config = dict(
    norm='rmsnorm',
    norm_eps=1e-06,
    dataset='wikipedia_en',
)
Each number is 500 + 40 x the weight over its row's rms, rounded and kept within 0 to 999. Layers, rows and columns count from 0. Numbers have three digits each. The size before them is the row's rms in percent of the matrix's.

# layer 4 attention value, 256x256, rms 0.0703, rows 164-191, columns 0-63
098:494455454505535491542487482555483469544526556460386516460533561468449422428417533454470486504509503454515501471455557484462536521550486474522460552548530461506556506522494455521459473483508557
102:445475547542499514497468537497471511514520509476489565451485477431495523457534497569364448500472476461508517430493503470467569480538524532489553521554420475463501483495468490522540513495488601
099:489454506511601540496597459500475484551469508476523452513502530515453478468472416538451463579461535466603475438527521505544491532533541467566514468533460465474501484464562545542484473519549555
097:505517458462548456471551528498460545505483438448552492508450502456504486534492553546552460525534526512556552488582488451455499545508465421455496545574476502549447585451503454450449487453471471
097:452445524520562521492486481549547539418465512567544560521507501515546508500448514431503490510499535490496467503502485497559514454504460497505504516513492461518558439532575392615560568422478460
090:481539477483497521469448424473452505468431496495453491496520523527478509493527483520499536470527476443480529512533482565491550601517468516606519462506440621579487433505587498557442519512589562
098:513408432472535502440444477566550493466525416488595504521453527502454533473537578468482509476449455427520432501472502517527487451474550490496476532520486537496495472474510549519511503482466509
102:517457512534492453558524578553545521525527429505440553528561485500449487574538483446477492444554508503467491551451551457438510509588491539426497551576463583532487489536435499572504557546505527
093:557533470480446506445443492493421502462526465513512499495548530423528484493415548564459442569529527507527486430551480501569540529539551464481511463546464542503498498493461568447499529423470441
095:498617534450483563517500473439483492482444475545473452510531499486463496509532546456557487490489452498426548482480460515549492508512550490526497536467509473545548481530504468524470460524550501
090:625406501519484556476543526477544461462530417476508522527488399470547484501580517418560481493492500519514495402512550576488538467447515480452526462502457531445513460504493533518488569479429429
099:585494447542475536453470493527501502531505554543497529583552497526416521496491522484513491495476541486513561565489467473548468504544505523525539534493615563514522539494435489508541467556535588
097:498476499493544502525513512544533490468493527499515542540492474468522544470526486443479491485458536484576551528539542481469456539485423506483555480427532388552572519533469413529481481503504456
097:538519435470457532463460466505504578495481523601490528561519456481484535458472473512532570532489563479499523544422533489475422447523501475537541513448390511490533555522471617585530485564497494
098:515496498523508511462489506563562428501486475487508427524502507466504384473418490446524481494489495495451508433484534466520545519497567475523533443468491537462453530518542492536500541516483486
089:501523628570554445482499469518546596439451503499449539590418523495522489474479455495399548528553458482463486453495522532572537546555522568496561519478449508430491501542525469475566521549481437
100:509467506511532514545491539539526500446553467482498527468466508545525508472578512476510528450466588512551487560561527479495488556515551536515467544449519567538524458495515518497538433438550425
103:523508548531476533508555479462503567537524472484516480454454435404457508490491532523533528474499483466484577511522500471460507467476483500479509467390475522517443483474525468536508489527431525
104:528488493464499486591485478464462510487524439452495516465500518489506435519526570456465520517447482532492439481528520497523565516512592441545424518510516581498497526500471535508542536428539455
101:517496474497514514560468455488531538500401448491513492512473511498491547532552497567535534505487514448487542511517564550485501507493507472502489576591515517436418515511544579472548527477525502
092:491462462549527541475552477504506569519537464430480449488446502566526506532488548538518469517509576468435394468581532453485513461513462478507477545534484490552474551405482488475506479488476497
092:558456558527503517468491527535537529471489526425496512486466537496471559487513567478454525536458470419481472517474485489419464522511522513498475525523502459531517503460530421485457508533457517
097:411493563477513531539510428539582492508508610528488491550454545504582499493515511475489542530446545514477511438561541479533537455516485499509473454451537530487493452541481461501507471494511542
092:522511508483450480488489495530495445459632422572476537475551479509511500555470550505478508498503531544516496559553515520483521459499492531487560560505437443541527470516502499558445488558536463
101:484522466506524558513426549399478516487489536480509564468508475482467502576438467550449485511486514467528524471448477470467518505485568453460497463522481507547446484527482535519401520519531449
095:471637460487525491475544528594473518503511481541559495544499498418487427460521532549515472516539494506496511449515497483514563552459560436542528518497503553464461552462486526442542521521488454
102:504467537496515574556498540527532499464475512509544468461524533523493437507440483547566472497504520474499518544508480493499444572466488471521571510492535508507552510486528531506462501473534557
104:491551570512533517552437413457510513543530452474503481500548499488506420527535456469486490519525489477486530507477433453501524486489464509593479528504472492469583532493537342490468505498584514
# layer 4 attention output (transposed), 512x256, rms 0.0687, rows 292-319,356-383, columns 0-63
094:473526552430507456514465426520614534543465485489472483574465575480525504530492526544453551515565478454477527486468514505514465471514550485540493527470467466465426470417491557459471546529505398
097:503504513552519552487514480525497499517570454479506547512545507484509481532435559507513524530526508495527466522500496539527503457533399478501508507407583604480526519479557544468448488526529500
096:559504535576522481435497511533522461444514456438568456487505483461465432502502574507460466515523475492495513556509556490544549514512516480433460528530492536505494490412528572496529541516553519
100:554489413458415512481463529525529418518559525517531518461487416463523506498528516525456450431531519546543483489532506505497498519474490503462493509555546487446460474457436472539523481554534592
100:568520574554482505469559578500520473459487476502536473513557461486547441527525559531441493490515506524498650544508538524479508498487521557539437568404503573482437447543454451577536553513515557
093:548549587505474580553530452463465454581525487475527522450512555474529510555527555453543491574430525543487534604487463534472523426507465513444509513522490497498421461418502573528536484484464512
103:469554522465490483510532477524428496521515546491469438475541514385563484465504498492508514477495522577510509403520541529413462517562546500465496506514481488508489586475471531536535500444492507
096:517579503450479463562463439530476467516549508504488511470528605470480526539462567461513510523515547460470495566525465526469469495490450480510525533471506475449556511542509538508540551447486519
097:509488534487490458467457468515464473545519459517521588496440528523516524550484484439486517532429450531457508514569485516557481512534478550454531404530490564455534454481494458522449462539515520
096:605487481546432498504453488474490558482478509454501520629410488556508466463526523569455477552524526451541451439500500476514482444466433478484471515441523519463453482507592419472500505467471460
096:476470477550509493584530499505467527558573542456520514425483526518524433461456549578492510536503497471510485558508481475491505465508478466470460485510538500489516517482426417506530552438490543
092:500591467544440484502463536530535474537473463508580534520490470464468466511454432501496523502528529468455502423482507492496504484519489508527514549469514481508489501523542501487506488453506559
103:546523539495500552431480502482471490530493469550494523512450581516520447517484563536485475472530558514564516521515498469540490495479523456522473491549496484451517528523489473524517530535483435
095:529469554514527431515480484541507535468555522387473594429469518525499508569482540505542490469509547447514480472507448497459462504499545473501485557435486599562488572498547486432515450537506502
089:546531482507549478422458409459489545573486476442466534547494443476455498573504525534437522502504507492456528469585537460538442479491531518494482534482421568438591532448509487550502455549518463
098:518459519496412456514479570541469497446465466503392535506462510579538422481455502530434517506509461530494474545519458537535527509487474526489488494506609437410488481531479641587515497459558504
097:509498469459532463528547458494476448496453490546518477503503522535546557523475502468455500526557475517510444473461524499495529526522447511568487416488477473534562542490524551544538459457544468
110:442532524485500463532531461497499492494514420460494465530431483612574452444508413474514552491501573447544491461481548561506536475508493501507518441523499492447501557506569438452528535501507552
097:493490444472496455447551497457558528554505544523539551507543511503535531513502540517504483498520424573501479474475475480462487517461536536551520496465484534475519450561504577552528458479440349
106:449419506523458474479482553503499474495530555466484557579480456478523537418484499467462531523520496536541475533566479447530467460521522550471460491443540460505498454516551469508502504461461398
093:441467443465542517531473535536531468487420504490534479486508452513503466580485433427508517524466509488522452520506481491471506482537551485539576543522472485546475535419444523559402457532522531
095:564520544394448476530488463497491493458529459538468527528478541608509523456478505460478542445417552462494489564585515510539438471525498515491446513519509451427536510508466547451506475542497486
097:493418435461439502422473511555426479511493527462472503453479459482505579553507493556567491561484462472475495446526479537501521486494526562544474537500424427582450452517425521511436485492488485
091:499547493541562459465476480438433516488490502434485507467500533502522474542567452470520498537568369518530494477461537555481460503456475463434544452507523500506437465559446454461529475496549543
101:469490402431484481458413415467556504493556513527527568596510510493499480506498556528470440456498457456552528620505457554483502490577510547469496464485499538502478501545480459502521573480534477
090:418522490540499462505507487464535481501466574430482524461461515471564502546461505535552484488512527583560509509577520511567453523546556442539500499454516444519574485512510485420495505555544456
107:469546562498569484436562432459503483465445502534507534532472510531473504472487564459417441522524573473510466480525438545519548434531529505547521571510486466463588512457463497510495421543510598
094:516483554469506553508500528495457515524458528512501495525408469499503535524511489519509490515499519464461490520495498517561535519517484550500487516537508521494448531454505479499473503494477472
109:518538435536497524512530540525431497503507573447547521456516447507517496583560451496529466481529478519445447537450563513463480497586500591397573455480454478489557517487524465527510435473451547
106:494549519437460441546478520477502487465492504467486426524509511553503563461529446498552488461482444430471528546489520470444445550460530524459551448565504409465523459465486459453522478511527482
111:447457516451436513506518497462500488576477512496521509520457491514473537491501505407513553502452562476485515503521500488429431532497444526512527554541534548500507512532509415478462460498458496
097:460470544497471440537492458524468560550473520482497433446508554527476545532533477538464567521527494483463489479458496492536515487528460565515577579449451509504575464512532518538545539469484526
093:443513443454535470487489491518450449503497486477504470473476481490442477488498483507502474460479496562468466487543467465530448440472492463468483519478486546568537497454502575498450526531517444
093:481436416499493413515481534476466497454470537500542501580517505512474492561497478434419429428572502547517507429508551526521432560512529469531520532524487518511579487535497489503496529477492494
100:546569453523462440480451435457503502515528459573529498446493456594471493501501411466515444556531477444475462530435452507515464436576488517503540495498521517461529424524524473415467436492572472
097:543466423508437466417494503459477501505523506510533443502475464409528442464503577494472470553538527519506521403510536462510460515511484498518477507455506472500415520489513523535450528520469506
097:456518481534530506510495535468520527509438490436427456509534470508517463463521473540471490496538550505479419418498538556497498547418453500580403567461478526451527519465523549537461593480531501
097:446511460498515457469550577536518476530512503518489482477538549443529497482502486419474451484443455565437509529440469459521505504526600500542542500516494550525589495505442566506522438483496547
098:508592454532507556462486464445491498455492450457496499456554552490469488504468519536516478496422490472558495490519516528494406506505509441560440486446547491435476458533527495435492425530485484
105:484460447482522472525581467469478554449456519498466477456515486485507489505559538510612517449492451486541534503521467496533492488439523541511529491452486519484500529457427476480490508459508513
099:434571490499480439564509553513507482479530531507468484505536479433524570520532485491463521608447484496482475511472480540453513505503506493501487582442519501520496460428491555537513506484541528
107:543546514455467509520485553477492466515434536567534488541504427520482390466510478513487486557503441575480481559447552523540514553468507441463529459465539483578522463513529565542538525520477500
105:474513592501571594457503528483595512441496506566425471468466544526493479425483497475495497491542505482525515459508465505468487498468506519450550505467545443584444505491483454524495500589490590
097:501479535403570523535472490497466417535526495444557472479564508464541510515563490484474513481530546456459474522463486437545564427516467530565567541449441492553541454518525491459431478539590527
109:472465433550486498466463482490491537512474551483507561523606457476445474509483520573478533479508512468468568485504498458490485462477541516471499488549574504457482484386478526481452548544470513
101:500526457497478484445465472526518525449525529512495547541538520508399527546525536506526439546498467534536550532533489489538463508419547501459462588522535529455450396489450526494469490532485459
105:409524539482486518497538490550500498532451486480466506459490535545488491496425460495469546537510548501527496508509513498544540446482423474540512443510517466472464529471468482479464557513548534
110:543499502549462510542511457571433499493515496523511498486480555429477552497582531482512479484513490508462515415417511530453429502499454418538571492533457570498558549489488474516443543495516586
098:494576498479465452526496373588510585540563550512541499428528498510451524490550496604497551530509527468472507502516504542439468490444501513484442405486564520485538527604518557463477611493583475
097:440502506514472598524488493432399413524521561545496515455523557425557482416507505499556523528560536531449509507454519479475520447483477537506513444516522549529476498526529525527493563480503443
103:501532536546537448495556448405508451395464496533505450572580582484477473494467569491441474472518461551550576546498535500478529479482489499491469501495540518493469530473598420495603494532515464
106:522532493537498551540568527533558466590544481500525487535501476516450625469489520439524488484508509524422472456489496473486521451521526506542495509497520476506591537463535531529503465459432515
109:518497591520454473529543600453544507494445467486545469468548495529466475446579418484508537513500451507526519490514451431474464530473449456545510441643462492490557467491547521411496465531513466
103:492521527513536437454523452560488522564486503437441523514519506546483474524492539496498491443509501492452460483486553442456504470477455469473532433531558479523481522501479488560462522476566531
101:455528476501419469599421459486433543617579468454442519451470543468553493491531446506544498449461432545574522482579514502553506495549502462478494471395501542523474553525462540484574467491493485
111:430511554545471492476521519553488489494575476525472514534486495480447500523429518550430483453454520505583422492548431493521545463454542542494494481485453508534532466574481571532512525454546476
# layer 4 attention query, 512x256, rms 0.0801, rows 384-389,448-452, columns 0-63
075:457527516549498513511594470449456540465540482470484494465468530550494462444439442503539522554468488489480507474478429468487579481525426485544524543533463419489518462519469508557496515517507463
073:514469513482531508470524566415451506549452472593438532548452495520582513490495477430451478460507436496559483524555403472539461541500580497488513481543451522449542544476440544526453429489484507
064:470497544516478463566476441508485483529411505463541525548571434514498489445530495509538536530461490474575521554568556518497391501518512416505458420560502451520531522561478524458562463502463493
074:501525513461513478523528578488454533456491477508465453421465515565503506409454473512459476493462487514522513464483511567480573475556548473536482510501513506550499505494447539580519474467512451
077:525388555528499531462549462444469518472491542601482459454406511495490527470453482430516529462448534493540453496517417465470497557528528452500542579426486533483483436513549539557465465540482514
091:461483533504451479509456477547509458517453531405532521514516474517507501489518457563488502518516477560510497455485547489531450451431509490513509511477504426500544498528480493419517527412507506
103:418511540488513422467460469472500510499532506447483466462546525558579499539535475486464553478465497474516549508432464503526502510564539466486456496412517422535479506451456541473459516502489515
086:523454507456489429519467452467432564499524436464507549490498551483508412476560494547498528530466549456490416467459461551489418567491483518496466509463530436420487524430497548476451486521576528
093:505542524522489613548544444573494500527427548552535481566461443366505458530472548505523510460510460464507489539525510498476474539471556555522635537533470514517511474601544472558529460449467508
096:467539530581397452464510564480442464505519545456527499432497441551578520553513453504490532494498527513483536439508526502476488406484516480565449572441529512540497461482497505512443583501568500
079:546432534518471453473508525493471467458481446510563507502503442531502449525493475508511601528539546482534485452512532491510491422519489537450482561482545407455496461542503560518485603515450530
# layer 4 attention key, 256x256, rms 0.0833, rows 192-196, columns 0-63
086:545560504495533423516480530536527524438469406517475528505436486443521543456476484506507491509512529470492513500495478540518536543498500532514472504497557514537493465431497433472528516476503607
063:570444486515486488436517486499494446490467497563484405451573474466479526556440488520578522547545504492468475534538531534551600512500473462478557505539463584565493542495441462501520567426481494
071:503557552472469464462498464489449557549617532498553459483488512525565499460548502480432541598535567528483480519517415513532451503468433461517493532495502500539528527519569467537434454481550423
084:522535469477488443455559483520437477485505479541487440528483558515488490520506514494455544546475532498491490529422483468539508461469535542553438473398562469484514501507543455471490458587482493
072:450489443460456449493533501447510503513487430471497512483472545495498502542487513517367521543504517481446511549473473487565520487467530506568488459523538488485527547525508489493504506491524582